config.toml
hidden_size = 128
num_attention_heads = 2
norm = "rmsnorm"
rope_fraction = 0.5
qk_norm = true
bias = "none"
extras = ["some layers without attention", "local attention windows", "shifted keys", "gated attention", "attention sinks", "value embeddings", "hashed n-gram embeddings", "an embedding shortcut", "learned residual scales", "skips across layers", "capped logits"]
init = "trunc"
init_std_down = 0.0
optimizer = "muon_variant"
max_seq_len = 2048
max_steps = 13348
Each number is 128 + 32 x the weight over its row's rms, rounded and kept within 0 to 255. Layers, rows and columns count from 0. The size above them is the row's rms in percent of the matrix's.

# layer 7 attention key, 128x128, rms 0.206, rows 88-127, columns 0-63
size [116 131 112 117 125 130 130 131 109  99 104 116 110 102 107 106 103  97 104 100 108  99 103  98 113  94 106 108  96 101 106 100 103 110 111 115 100 104 109 107]
[[139 193 119  83 113 109 183 161 153 149  90 147 140 141 140  74 112 116 154 130 116 111  96 128 126 145 181 171 127 138 134 131 166 169  81 133 154 148 108 113  83  95  98  78  94 140  67 126 135 152 137 184  96 119 147  86 107 158 151 182 122 116 152 113]
 [157 101  87 168 115  74 137 150 116  88 115 119 108 144  94  95 137 161 100 125 102 102  89  99 249  68 173 156 151 123 165 111 167 145 128 163 121 147 170  87 117 147 140  99  56 160 160 172 151 111  77 149 109 131 126 105 163 109 111 152 122  77  94 104]
 [154 131 121 114 115 134 103 114  91 122 158 182 151 140  79 204 135 111  88 105 120 130 150 190 103 142 100 162  95  73 114 108 204 126 146 142 148 162  86 137 112 122 139 120 110 114  99 137 129 140  64 131 132 144  61  93 169 134 136  94 152 130 159  97]
 [ 67 116 117  85 136 111 109 110 129 145 136 168  81  70 126 196 154 125 114 151 117 140 158 131 182 182 140  89 155 188  99 193 116 111 133 101 121  87 139 136 102 125  68 136  95  90 119 188 125  78 111  70 124 199 124 119 137  83  67 174 111 135  88 121]
 [116 123 133 160  98 124 189 184 159 209 122 115  87 149 116  44 114 114 116 141 108 161 121 124 171 147 204 107 121 147 126 118 126 164 129 101 121 114 153  92 165 119  82  53 143 148 110 145 152 171 124  97 174 128 176 127 132  53  90  98 116  92 114 108]
 [137 118  67  70 146 137 141 116  55  87 180 101 117 155 128  95  65 139 135 130 126 102 160 122 160  74 102 123 120 144  98  91 160 152 108  66 201 164 168 176 127  70 111 133 169  97 114 107 177 155 163 126 109 178  75 132  58 146  68 107 164 158 114 150]
 [136 102 136 178 121 140 126  95 136 126 173 189 109 166  93 100  92  62 129 136 155 145 172 144 135  98  82 154  86 147  76 134 117 173 127 148 164 115  99  94 143 165  69 137 174 109  97 102 195 200 158 176 158 110 142 110 153 138  91 126  97 176 136 126]
 [149 153  82  99 147 170 126 101 149 141 176 164 164 142 172  46 139 129 132 117 158 151 152 181 131 131  64  85  93  86 124 213  84 101 125 116 171 141 114 137 118 115 109 155 159  79  94 156 130 139 153 154 103  99 157 146  75 137 127  97 125 188 130  96]
 [125  99 149 134  48 107 117  92 157 105 130  83  80 115 120 133 137  72 153 119 210 120 174 121 127 137 121 133 152  91 128 155  76 124 190 139 134  98 128 113 170 155 100 114 123 133 108 110 115 105 149 200 144 142 105  94 148  88 110 195 129 133 179 162]
 [110  77 102 154 169 126  89 148 113 141  96 144 131  89 153  74 122 102 122 184 160 105 123 179 111  85  99 114 141 126 148 219 101 148 127  74  81 109 103 152 137 171  99 108  88 167 131 125 120  86 150 144 120  70  58 106  96  88 112 148 101 173 131 164]
 [160 136 126 139 135 149 146 109  80 169 162 105 191 126 167 218 115 140  91 134 166  44  84 122  85 150 171 114 191 111 132 113  76 108 126 170  61 168 129 110 117 148 128 216 126 166 110 108  87 108  29 150 160 116 166  99 126 151 154 140 153 145 122 102]
 [141 109 119 187 155 185 131 147 111  84 161 115  89 126  80 123  78 133 160 151 128 138 127 115  82 102 182 126 135  56 151 145 165  79 146  47 159 121 145 133 124 141 169 125 199 124  98 109 175 138 114 165 114 155 169 171  63 154  95 147 144 132 162 163]
 [152 119 143  63 158 148  96 138 103  93  97 184 160 159 149 115 121  93 101 128  66 188 217 124 157  66 107  97 146 119 140 109 133 147 177 124  57  98  88  95 109 147 121 146 140 158 212 147  94 126  62 145  95  93  65  97 144 140 168 123 106 124 112 125]
 [ 31  97 111 122  92 125 136 101 170 116 167 140 107 131 107 117  30 108 100 121  82 108 139 129 129 115 128 143 149 105 104  86 154 153 144  92 130 134 111 105 130 125 141  84 141 134 166  65 137 172 108 119 143 103  89 139 137 148  92 120 167 101  69 112]
 [109  72 151 110 144 138 147 125  82 116 120 100 154 117 142 115 124 111 106 113 115 107 133 119 120 135 133 147 167 167 130  63 153 181 102 154  40 127 163  91  94 113  79 106 156 106 137  35  86  69 100 147 129 162 147 184 105 119  97  92 181 172  56 153]
 [116 140 104 109  99 144 103  91  88  93 138  70 111 114 190 135 203 193 176 189 145 180 137 178  46 141 162 115 151  90 197 148 136  98 164 136 102 113 101 103  66 150 159 151 114 102 116 143 132 141 156 109  99 139 120 125 143 152 152 117 154 132 133  86]
 [184 145  99 109 144 136  69 101 106  78  87 161  82  86 147 125 137 144  88 161 127 166  32 129 196 110 120 163 135 133 117  92  94 150 129  94 116  73 119 134 130 181 127 132 134 139 158 147 146  64  86 113 148 163 118 142 152 137  75  97 121  46 133 137]
 [133 167 107 118 122  84  76 149  88 145 158 137 116 120 144  68 140 104 130 107 126 128 119 106 147  41 103 114  80 180 149  99  71 114 162  82 103 101 169 126  97  67 116 113  81 136 137 122 155 168  89 101 167 125 196 123  97  76 122 166 145 168 120  70]
 [151 181  90 101 158 129 181 109 107 102  83 100 133 171 166 170  74 144 106 131 146 162 122 154 135 126 152 141 153 138  97  75  87 119  74 176 133 127  95 114 117 124 152  66 171 109 134 125 188  95 124  97  82 107 147 126 150 113 140  96 144 199 134  94]
 [142  82 136 144 156 115 157 135 156 122  64 169 177 175 106 124 160  53 182 122 110 173  99 125 136  96 145 169  90 125 124 122 111 161 135 102 139 131 115 117 198  88 125 126 155 102 124 157 172 108 103 103 217 133 157  78 155 170 172 136 163 114 103 101]
 [183 158 126 119 144 169 154 101 133 137 125 193  70 105 184  46  66  94  89  82 104 140 165 162 119 154  75 149  80 139 106 147 118 124  86 136 129 145 136 138 118  71 110  52 115 126 122 150 195 126 171 175 149 104 105 149 174 137 147 113 119 138 142 100]
 [155 149 140 132 154 150 123 112 134 103 160 136 169 103 126 155 156  88 137 116 158 113 142  27 165  94  77 112 102 124 122 147 155  89  79 146 156 113  99 109 180 121 176 103 171 162 159 154 176  94 156 148 143 159 148 157 132 139 163 132  74 118 122 130]
 [132 169 159  96 119 125 123  98  88 162  96 126 147 123 162 105 116 141  51 104 122 224  69  91  89 111  86 123 128 123 126  72  89 148  66 172 130 145  70 138 116 155 118 154 110 173 129  98 134 133 169  78 138 150 157 125 163 169 115 110 123 134 103 142]
 [ 66 213  52 158 109 111 103 128 145 121 111  96 145 117 103 162 144 138 105 121 112 116 154 133  62 117 233 164 120 170 114 125 166  67 137 128 135 139 179 142 114  88 139 145 150 168 153 159  99  51 135  69 123 121 159 149  66  81 137 130 151 109 147 118]
 [112 124  73 121 122  55 188  98 123 144 106 144  68 126 178 144 163 124  49 142 106 139 124 100 154  55 177 110 124 143 134 160  99 122 149 111 118 119  60 141 146  99 138 103 109 177 145 106  79  97 142 127 148 129  87 164 136 179 157 127 109 195 130 131]
 [117 128 149 152 143 173 207  89 201 125  66  84 180 118 147 148 163 145 181  77 185 121 125 162  99 154 124 105 123 109 135 148 118 127 111 114 123 143 114  59 105  69 127 171 189 132 125 154 130  66 194 168 142 141 108  98 123 158  81 164 120 180 131  98]
 [137 153 144 157 132 142 131 102 155 167 103 143 136 123 135 115 100 189 154 128 130 164 143 137 178 136 104  85 169  94 142 124 108 147 125 136  83 155 136 101 133  76 121 115 147 108 149 134 149 118 104 120 141 108 172  45  90 147 147  99 120  86 116  64]
 [159 152 154 116 100  63 132 148 177 132 156 149 142  74 139 145 124 141  96 142 147 129  43 163 157 164 117 170 151 132 138 161 132 135 124 145 132 180 133 138 138 152 133 131  93 111 140 121 115 134 170 114  80 133 136  12 169  93  57  91  93 105  81 208]
 [152 153  80 170 112 190 151 158 172  99 118 191 154 144  66 107 129 147 196 153 145 131 118 109  53 133 133 119 151 149 104  53 124 126  96  92 144 115 113 151  99 149 103  87 131 156  18  95 117  98 108 148 143 123 124 148 110 136 165 101 157 160 133 142]
 [ 92 140 187  75 135 152  83 190 175 156 103 126 178 204 128 115 100 112 121 152 177 106  98 134 120  71 105 129 103 117 114  79  95 125 163 145  95 134  88 103  96 170 171 103 113 154 116  98 116 152 152 123 158 122 101  98 119 133 111  89 130 120 176 130]
 [172  75  93 141  86 114 107 175 141 110 165 126 101 133 105  98  97  85 159 143 168 135 184  94 138  81 126 134  73 116 106 115  96 126 177 152 100  79 205 111 106 121 127 102 168 125  92 121 182 125 139 108 108  36 194 166 167 181 155 128 141 164 131 101]
 [151  66  78 126  92 146 125 149 118 175 138 159 125 103 107 110  96 120 176 150 114 102 134 160 140 103 127 190 121 129 166 116 128 126 130 156 161 126 145 163 162  78 127  83 102 157 154 115 145  80 150  97 103  60 125  59 129 118 142 163 143 102 109 138]
 [141 159 101 158 140  79 152 143 124 156 102 139 163 140  73  70 109  86 173  84 106 153 165 181 117 158 101 111 156 193 111 164  93  82 104 166 138 135 126 127 100 131 163 158 111 156 143  87 175 127 156 180 111  97 127 179 147 185 136 103  94 143 123 118]
 [ 90 148  99 168  96  82 121  70 133 154 188 140 107 150 121 127 111 135 148 118 139 127 132 106  96  92  75 153 128 189 116 145 100 144 146 131 141 151 135 133 115 157 108 106  95 174 135 151 140 103 147 133 157 132 155 192 192 127 123 196 190 157 143 121]
 [164 139 146 158 133 124 109 162 157 162 160 154 121 153 137  62 143 124 103 135 121 119 114 133 118  21 131 197  85 156 136  71 136 172  86 146 134  87  97 145 118 107 176  88 152  65 137 185 149  83 148 167 177 137 171 108 104 135  84 164 115 130 104 121]
 [123  93 131 148 130 148 164 112 113 124 138 203 104 152 151  94  97  82 163 107 112 144 146 108 206  74  57 151 128 140 122  99 152 150 144 115 154 126 137  94 127 132 132 114  89  69 140  76 142 183 145 127 152 114 142 154 111 152  89 128 117 110 173 150]
 [112  84 167 142  96 134 165 119  83  81 111 158 117 126 133 118 125 150 182 128 115 120 171 118 149  87 144 113 105 137 137  92  66 170 185 124 137 159 145 146 154  79 127 112  88 225 154 130 190  93 174 143 141 104 138 180 104 114 178  93 162 140 169  94]
 [144 137 116 154 147 115 142 107 104 147 116 185 134  87 155 123 105 103  87 156  95 157 162  65 119 127 111 138  92 130  48 156 107 124 116 157 151 127 114 163 147 126 161 148 217 143 139 115 135 170 116 133 101 130 177 137 140 164 116  69 199 112 143 139]
 [105 139 110 106  92 110 141 103 101 179 168 150 106 193 112 114  89 149  59 154 125 121 118 102 153 112  95  91 122  89  28  95 104 139  69 149 198 119 113 144 111 143 108 153 129 120  85 106 182 174 144 117 103 164 143 168 133  87 146 127 170 146  90 159]
 [106  47 176 128 142 106 134 102 110  99 150 153 120 109 119 170 123 148 130 158 115 108 119 108 110 144 129 177 102 127 116 119 101 186 108 154 111 102 142 140  59 107 168  91 147 114 104 124 172  67 139 142 128  99 173 125 155 122 167 140 142 161 141  87]]
# layer 7 attention query, 128x128, rms 0.209, rows 89-127, columns 0-63
size [117 119 118 117 121 124 121  99  99  96 102  98 109  96 104 112 106 111 104  92 104  95 100 100  98  95 110  98 112 104 103 105 109 101 105 101 109 114 113]
[[150 179 152 124 162 133 126 164 103 135  98 149 142 138 174 120 150  66 108 137 100 150  59 101 156 152 153 124  82  68 127 165 144 146 130  98 146 100 158 110 164 115 136 130 132 140 140 156 148  99 133 166 163 110 149 146 168 109  99 154 121 107 109 119]
 [ 79 149 107 118 141 152 128 104 122 127  80 203 135 120 112 159 116 153  96 163  75  75 148 148  89  84  83 131 126 125 132  14 138 107  92 105  80 111 128 146 154 121  90 117 126 130 130 111 165  93 100 128 140 111 137 105 112 120 130 106 102  72 114 105]
 [ 82 130  72 151 118 147  90 148 136 124 141  89 112 111 101 223 149 130 125  97 129  63 103 110 191 154 133 126 126 172 105 145 135 117 113 101  99 108 157 110 116 136 118 132 181  89 151  88 127 110  79  81 137  77 107 153 165 133  91 173  99 149  94  85]
 [104  67 105 140  63  92 145 180 131 149 129 125 128 112  94  78  78 120  80 133 127 106 151 116 131  97 129 142  79 163 128  83 148 148 100 151 140  93 197 109 147 108 170  56 127  69 101 163  73 165 158 115 197 141 150  87  79 131 108 150 125  86 164 130]
 [104 123 119  51 104 155 133 158 110 117 165 133 137 177 119  96 138 128 104 108 120  91 114  88 145  74  87 151 101 137 117 144 147 114 156 128 175 108 140 130 168 103 152 140 132 134 109  80 135 167 158 151  64 127 168 173 119 109 112 126 173 131 159 227]
 [135 136 112 124 116 158 109 107 146 126 186 160 162 112 141 135 156  86 176 131 132 143 127  87 166  46  84 122 137 103  82  79 139 121 162 147 136  98 149  90 144 125 148 105 159  56 107  67 181 173 120 109 164 140 145 186 121 159 131 137  94 121 124  84]
 [167 119 169  86 145 175  92 127 114  79 136 105 159 134 100  77 154 148 213  61 176 118 170  95 105 120  40 102 161 123 163 174 153  62  71 145 119 128 148 103 121 176 155 154 138 117 155 124 161 125 159 196 143 128  90 140 133 155 145 142  83 189 144 158]
 [ 94 129 151 121  77 121  77 128 130 125 172 118  99  77 107 119 134 137 148 108 172 118 150 137 102 119 130 163 176  97 152  95 111  76 189 146 113  53 168 110 105 170 161 120  99  93  80 119 113  86 159 156 150 151 117 119 132  86 165 153  95 133 119 161]
 [ 85 142 117 164 161 125  89 116 160  81 108 132 177  73 124 100 117 129 153 176  84 155 107 182 127  54 101 117 167  82 115 204 118 125 117 118 136 104 101 165 165 169 177 135  96 130 135  83 200 110 148 144 139 137 109 115 112 139 110  95 119 127 129 127]
 [145 138 135 116 139 174 106 172 126 157 129 183 163 145 145 115 134 122 127 197 130  80  95 136  79 156 123 136 144 121 154 135 117 103 114 109 120 188 131  87 129 159 127 255 102 130  83 121 114 153  58 127 118 124 135 109 143 168 160 175 129 146 124 172]
 [140 142 134  92 145 148 139 147 130  94 163 168 114  96 147 154  51 175 157  91 123 112 165 166  88  92 143 133 102  70 170 135 196 105 119  77 135 170 104 138 112 122 155 123 141 175 112 159 150 142 171 171 142  91 157  95  85 142 145 100 136 149 154 121]
 [132 155 127  95 144 175 147 105 143 114  67 164 150 155  95 154 129 103  90 181  65 159 203 129 135  55 115 109 119 132 112 111 135 140 138  84  97 114 103 104 109 132 129 144 107 108 162 198 146 125  63 162 102 119 165  67 133  97 181  94 135 136  63 183]
 [ 81 110 105 107  89 117 179 110 120 122 105 160 113 129 110 123  51  84 119 115  69  75 134 132 126  85 112 106 162 151  50 122 142 176 176  82 151 174 127 127 185 147 133 126  68 123 146  91 139 138  96 143 126  83 115  71 138  84  60  84 127  95  55 123]
 [120  80 195 132 163 142  87 116  66  84  97 118 112  73  90 100 149 134 106 170 120 101 227 118 123  75 174 228 165  97 144 116 199 208 119 104 134  86 112  66 100 157 124 134 108 136 126  75 117 168 128 132 139 168 148 177 126 125 110 150 162 139 101 125]
 [145  90  86 143  94 171  91 148 111  62 131 112 143 111 186 108 134 131 187 128 142 163 111 154 107 156 128  45 160  54 157 202  90 100 157 138  77 110 159 125 142 187 128 123 121 148 146 115 169 138 138 118  94 110 145 158 137 129  89 156 162 102 109 118]
 [143 131  96 135 190 125 115 151  88  54 139 145 104 136 148 134 135 142 134 188 168 199  27 106 149 100 170  93 180 145 169 145 136 140 179 110  97  85  88 126 115 162 144 140 133 187  93 132 168 105 159 113 159 130 100 117 118 138 147  96  90  86 111 117]
 [148 176 107 130  86 106 135 163 134 103  83  89 119 121 102 125 107 120 137 132 138 138 189 109 134  37  98  32  85 156 117 111 154 111 140  93  82 118 145 154 185 141 119  50  70  98 187  93 141 121 111 117 103 112 180 118 111 111 122 152 146 143 109 103]
 [ 62 208 114 139 127  91 194  63 122 105  74 173 120  97  90 104 107 107 108 149 142 148 127 132 153 122 120 117 174 156 142 104  80 154 105 113 138 135 150 131 124 100 104 125 138  86 157  86 167 171 111 135  86 139 121 125  98 111  78 147 160 159 150 108]
 [140 140 151 178 138 140 200 145  92  84  79 108 144 186 184 144 170  51 166 120 104  99 100 155 159  78 209 135 137 103 165 136  98 176 141  95 101 173 149 101 114  98 153 137 137  97  90 122 167  86 156 134 170 101 130 136 131 185 143 129 134 122 103  88]
 [176 125 124 143  99 148 146 147 191 166 127 142  73 158 182  74 106 109 122  94 110 130 179  99 109 138  70 158  56 169 149 157 116 126 119  91 208 138 201 130  80 126 147 101  74 123 138 135 194 132 163 124 130 124 107 141 150 128 110 102 137 124 140  99]
 [178 130 124  77 145 140 151 105 155 124 108 120 148 114 117 116 191 123 145 101 175 114 200  17 151  83 105 150 190 134 177 113  92 124  89 109 142 108  94 140 121 118 163 131  98 164 178 134 130  98 156 149 134 157 112 177 175 129 154 160  89 113 120 171]
 [ 86 152 174 119  94  92 121 127  76 148  81 118 140 157 171 110 141 155  71 162 109 167 142 130 121 160  94 114 141  93 114 105 113  93  84 150  87 125 151 139 110 162 122 114 114 167 194 152  80 117 144 122 122 179 136 131 188 168 125 110  83  88 106 103]
 [120 125 119 101  99 123  72 150 114 202  45 107 101  48  98 164 135 152  91 107  94 137 150 132 102 127 210 128 117 157  70 121 181 155 163  62 141 150 110 153  74 141  89 154 153 151 122 182 112  91 141  87  81 102 126 159 121  94 142 110 107 159 170  75]
 [ 82 142  79 111  94 112 148 142  95 105 138 183  92  80 185 108 172 132  98 164  85  99 128 153 149  80 141 171  68 184 122 169  69 120 208 111 102 108  60 114 138  82 116 121 121 180 145 133  94 119 147 157 124 106 120 146 168 148 100 129 117 196 116 119]
 [139 142 136 135 167 166 160 101 171 137 103 145 152 131 154 160  69 104 181 115 174  48  95 135 145 145  95  88 160 116 113 148  50  96 119 130 157 135 121 105 106  72 100 166 143 152 129 139 156  93 145 142 105 125 131 132  87 155  82 168 102 192 145  76]
 [163 150 128 160 109 118 138 121 178 140  69 143 141 158 160 144  77 166  94 117 111 146 118 135 141 135 132 116 147  96 138 165 108 173 172 189 106  83 125 106 128  91 158 112 149  40 127 116 132  89 120 161 147 126 142  57 118 158 140 104 103  73 106  97]
 [149 198 131 124 161  26 135 120 122 105 130 162 114  92 156 124 154 123  97 155 113 146  45 153 126 151  96  86 147 129 123 179 176 142  97 157 163 199 142 137 117 131 140 130 131  76 105  62 123 124 133 156 107  91 104  27 158 139  73 150  92 112 107 186]
 [112 153 141 124 112 211 156 155 177  67 183 140 123 158  87 161 105  94 137 184 123 124 126 125  33 131 105  94 130 150 123  57 137 142 136  58 101 151 115 103  64 144 127  56 106 120  59 147  82 109 169 145 123 114 139 144  98 148 146 101 154 135 118 169]
 [113 129 179  94 120 164 175 141 108 163  92 185 186 114 131 109 121 180 101 144 171 126 119 109 118  24 150 115 121 113  47  65 118 136 108 142  99  95 158  74  94 167 117 110 167 121 101  46  88 136 100  98 133 137  86 157  81 104 102  88 117 127 201 144]
 [154  91 107 117 110 181 156 116 175  73 214  97  82 151 101 132  66 130 109 131 204 104 121 110 167 103 146 109  69 130 177 129 127  67 149 164 118 102 156 122 136 101 130 126 159  94 148  98 158 118 152 139  71  80 140 139 159 206 120 107  87 128 133  71]
 [138 105  60 159 140 119  88 127 122 181 139 192 125  76  92  88 134 148 142  98 101 137 132 103 139 147 134 155 170 141 142 105 135 128  75 198 144 160 124 125 170  63 152 115  85 163 122 106 132  94 101 110 106 121 151  84 143 141 125 172 128 115  95 160]
 [168 118 175 195 128 127 153 150 113 213 121  89 126 108 106  97 119  71 170  92  86 135 124 176 130 126 110 139 183 137 147 172  58 103 179 100 138 117  66 167  89 127 180 175 115 112  91 111 128 123 136 189 147 146 123 147 170 213 157 115 118 173  97  98]
 [ 95 148 113 186  90 169  81 112 143 123 205 149 162 160  55 103  89 154 130 116 141 156 157 100  92 121 167  98 102 191 138 144  75 103 159 178 146 151 151 163 109 167 102  92 152 148 131 133 154  89 142 120  95 142 186 182 169 134 131 154 154 135 116 139]
 [146  89 151 156 145 104  89 161 177  66 129 150  51 101 121  80 124 137 104 133 101 165 100 133 152  80 156 152  73  87 143  94  97 164 126 120 159  99  63  99 136 146 174  59 108  35 129 118 154 109 172 125 128 152 183 127 128 148 117 165  93 139  88 106]
 [132  90 112 143 119 129 138 113 143 143 106 180 101 182 113  91 127 106 146  82 131 121 145 117 130 149 110 164 117 104 115 146 153 161 187  81 122 126 126  81 114 151 170 115  80  43  89 114 126 147 129 121  97 160 132 126  94 159 101 100 140 112 132 125]
 [135  94 129 132  99 176 190 150  75 114  94 123  83  79 153  98 177 107 175 169 138 148 136  96 153  70 111 115  90 128 160 134 111 132 162 154 143 155 163 163 115 111  99 137  91 208 103 188 162 152 167 137 139 115 151 168  83 121 166 167 119 112 157 104]
 [140 139 150 166 113 145 115 118 122 134 143 175 178 108 142 126 131  96  83 114  99 135 203  43 105 124 151  99 139 131 120 163  99 139 122 164 113 128 157 161 132 102 115 149 182 137 126 144 150 124 157 115 144  96 164 102 183 185 159  74 129 128 123 166]
 [ 97 130 115  96  56  94 145 134 115  89 158 121 122 199  60 140 132 108  91 200 126 129 150  72 154 160 114 138 129 125 108 138 174 104 132 137 178 107 152  99 113 168 127 140  73 117 133 104 132 189 174 131  91 176 118 129 135 119 175 165 132 131 126 144]
 [118  63 182 115 116 104 118 124 119  96 150 172 184  88 112 116 125 163 109 145 118 143 129 121 144 132 101 199 115 144 128 154  70 163 172 144 101 119 175 113 121 116 129 112  99 116 133 139 149 123 188 136 167  93 165 126 112 120 180 140  92  87 145  86]]
# layer 7 attention value, 128x128, rms 0.316, rows 64-76, columns 0-63
size [ 98  99  95 119 106 110 102 104 104 106 108 104 107]
[[ 97 117 113 121 129 118 161 112 134  88 209 121 149 100 159 102  69  55 146  51 120 133 141 114 102 121  96 147 126 103 135  71 157 197 174 154 158  56  57 100 144 163 128 164  87 131  97 161 145  83 104  97 116 152 136 127 138 152 135 179 169 130 148  51]
 [136 139 138 157  86  95 109 130 161 117 124 151 169  59 168 164 113 121 123 140 131 166  96  55 102  84 198 178  95 130 154  79 134 141 156 152 101 172 100  62  90 230 115 162 134 110  62 132 147 141 116 135 210 117 109 145 143 128  96 114 179 126 141 169]
 [ 93 140  93 120 155 144  76 131 144 115 108  71 189 101 143 121 157 154  79  65  76  86 157 165 172 161 135 142 135 123 132 128 169  93 126 156 107  69 114 138  66  76 155  79  58  92 112 159 133 156 121 170 142 163  88 156  89 160 147 157 133  85  89 107]
 [119 109 116 137 164 117 105 104 165 100 102 100 172  91 184 135 185 132  92 191  97 155 142 200  95 140  83 171 195 101 134 154  76 142 104 152 122 122  90 120 121 142 117 124 144 150 177  91 154 162  56 160 151 106 172  91  88 155 114 195 135 142 130 107]
 [127 113 137 149 187  91 132 131  98  87 127 127 163 222 143 115 143 139 132 120 144 120 145 112  99 115  64 127 135 150 178 117 137 142 140 151  79 113 193 149 118 167  96 106 184 118  83 184 165 110 170 154 164 111 189 151 113  91 114 139  88  92 202 175]
 [113 166 177  67  83  99 117 173 101 172 149 134 129 124 161 141 117 114 126 109 153 145 122 122  69 107 155 138  96 125 168  82  89 119 119  37 214 130 123 159 106 169  99  87 148 133 127 158  86  50 154 136 182 174 105 102 116 139 150  83 169 118 160 105]
 [139 104 110 141 212 158 122 167 112 138  54 154 172 107  97 128  47 133 157 125 163 146 126 158 141 110 126  96 107  94 134 125  85 108  55 128 139 156 149 136 157 135 103 104 128 115 232 196 189 152 174  79 141 185 159 130 159 142 158  84 134 164 110 161]
 [146 128 173  78 130 162 149 113 111 112 158 175 127 145 185 131  92 146  99 129 136  53 121 126 107 140  73 106  81 149 133 222 115  81 128 161 171 115 142 147 131 135 172 133 104 143 188 141 114  79 148 138 118 136 105 186 126 160 141 113 136 110 142 167]
 [141 134 136  75 132 125  91 103 160 140 161 186 128 169  97 141 100  86 139 116 141  79  98 121  99 151  81 153 166  76 204 181 125 110 104 149 155  30 117  93 105 139 110 168 145  47 164 111  96 110 103 146 124 189 120 139 160 140 134 150 158 136  76 195]
 [128 119 168 176 135 170 108 124 125 162  97 149 114 189 121  96 153 183  57 106 151  87  94 118  79 129 146 181 159 181 188 102 133 130 155 115 120 110 161 141 134 100  69 154 133 123 117  97  71 169 118 156 107 130  67 165 101 156 133 128 144 141 130 143]
 [174 162 115 101 144  74 171 195 133 191 187 163 117 101 109 143 123 158 116 169 140  91 161 176 198  98 160 134 145 196 131 131 109  91 103 148 113 121  50 141 129 154 195 173 130  83 124 102 135 129 136 117 150  71 101 135 145 125 158 162 139 109  81 156]
 [146 153 147  98 120 165 144 212 139  93 108 167 162 164 138 127  85 148 106 139  81 136 140 123 124 121 122 118  94 143  65 104 145 154 115 186 132 214 123 127  83 156  69 147 107 130  65 127 141 166 107 108 147 131 106 146 120 142 132 151 135 107 116 125]
 [117  77  87 110 150 147  99 132  81 136 117 148  90 120  81  53 130 137 128 111 130 116 177 176 112 153 129 130 179 209 111 138  89 130 155 147 169  18 102 141 145 150 125 130 137 122  95 132 132  63 133 139 184 115 106 100 127 150 136  86  79 101 117 165]]
# layer 7 attention output (transposed), 128x128, rms 0.438, rows 64-76, columns 0-63
size [104 102  95 117 112 110 102 103 109 108 103 106 105]
[[114  92  83 152 113 140 194 167 122 100 188 162  98 128 138  98 123 117 134 114 180 128 179  92 117 215 127 103  88 117 129 118 141 153 163 116 109 129  90  94 150 185 109 150 112 137 116 142  94 159  97 119  85  95  76 149 196 130 124 160 177 149 138  61]
 [107  70 129 167 113  72 167 171 128 111 138 174 168 169 119 154  75 100  88 158  94 141 130 100 134  92 138 172 129 118 118 134 148 161 155 104 188 122 117 118 138 150  63 180 153 128 131 100 141 108 124 141 126 106 114 163 134 111 173 107 165 134 137 165]
 [168 129 116  91 138 116 164  59 128 138 173  63 186 153  69 111 117 110  87 129 124  20 136 100 102 190 130 159  97  89  81  48 115 109 134 102 174  97 102 107 141 157 104 103  54 102 158 146  90 114 103 117 124 117  87  94 140 114  94 133 176 155  97  95]
 [119  92 118 137 168 123 107  73 156 113 116 136 193 138 146 127 130 127 102 127 127  90 123 174 118 136 160 138 153 125  85 126  67 148  81 202 147 111 112 137  63  81 173 149 137 132 145 113 124 150  93 145 160 128  79  71 146 167 137 103 176  98 116  93]
 [114 138 110 120 158  99 126 109 134 138  63 108 166 122 119  92 109 152 127 140 157 149 179  96 122 114  74 125 124  94 183 120  96 113 119 137 167 122 182 116  94 147 104 161 165  69 123 168 122 126 150 169 143 144 179 203 114 153 113 114 140 159 162 120]
 [158 141 143  84 125 121  94 205 144 133 123 208 131 108 168  86 144 134 131 122 147 159 125 121 116 156 179 161 136 137 166 121 134  93 151  72 122  85  95 113  92 160 102 144 182 121 132 112 152 161 122 105 110 146  99 191 133  91 173 116 122 169 146  98]
 [129 121 122 117 172 142  89 155 118 164 110  60 141  78 121 134 161 111  97  77 158 145  59 133 125  65 130 126 120 184 139 135 123 153  92 157 187 173 130  82 143 183 125 147 114  91 192 148  90 198 162  80 148 146  35 131 162  89  75  69 159 146 101 134]
 [ 76 109 116 122 157 118  99 118  80  96 151 161 133 114 168 122 102 101 157 156 137 112 147 128 118 141  78 121  96 163 157 155  96  69 139 106 123 122 160 179 145 116 107 195  76 119 176 135 110 137 152 108  92 105 161  91 147 155 178 155 132 145 152 155]
 [174 129 143 109 118 117 146 120 131 112 146 156 121 179  95 153 144 132  95 141 152 117 128 142  98 118 105 105 187 108 144 148 131 122  81 186 145 109 127  69 102 172 110 179 146 115 137 190  75 148 117 116 100  90 133 158 155 140 169 112 135 174 136 168]
 [119  87 181 133 110 140  74  73  62 148  90 155 146 181 100  69 127 196 128  91  95  85 175 120  48  84 136 155 151 115 199 120 135 112 122 120 116  83 170  77 161 107 146 121 129  83 124 128  80 113 148 139 104 137 133 115  91 152 162 171 138 118 118 135]
 [210 127 108 145 128  74 176  98 175 115 159 110 191 137 134  88 117 158 185 197 143  74  87 119 110  75 122 165  59 119 147 189 108  69 147 143 121  94  73 108 137 142 143  56  88  92 104 113 130 145 156 114 154 182 129  44 159 130 154 122 100 168  73 128]
 [ 34 117 107 110 173 153 106 153 177 123 153 159 102 120 129 138 117 158 111 188 111 135 165 141 120  97 138 194 123 113  98  87 153 175  79 144 110 185 106 118 136 156 117 156 100 115  94  75 122 105 127 113 158 117 141 125 116 136 155 130 216  87 110 124]
 [142  80  85 125 127  95 135 104 124 120 103 102 123  52  82 139 162  88 139 138 157 126 194 166  68  81  92 129 114 135 112 180 125 157 103 137 103 108  89 163 133 149 135  82  96 112 179 187 110 105  75 176 147  96  91 153 176  95 123 100  52 122 135 100]]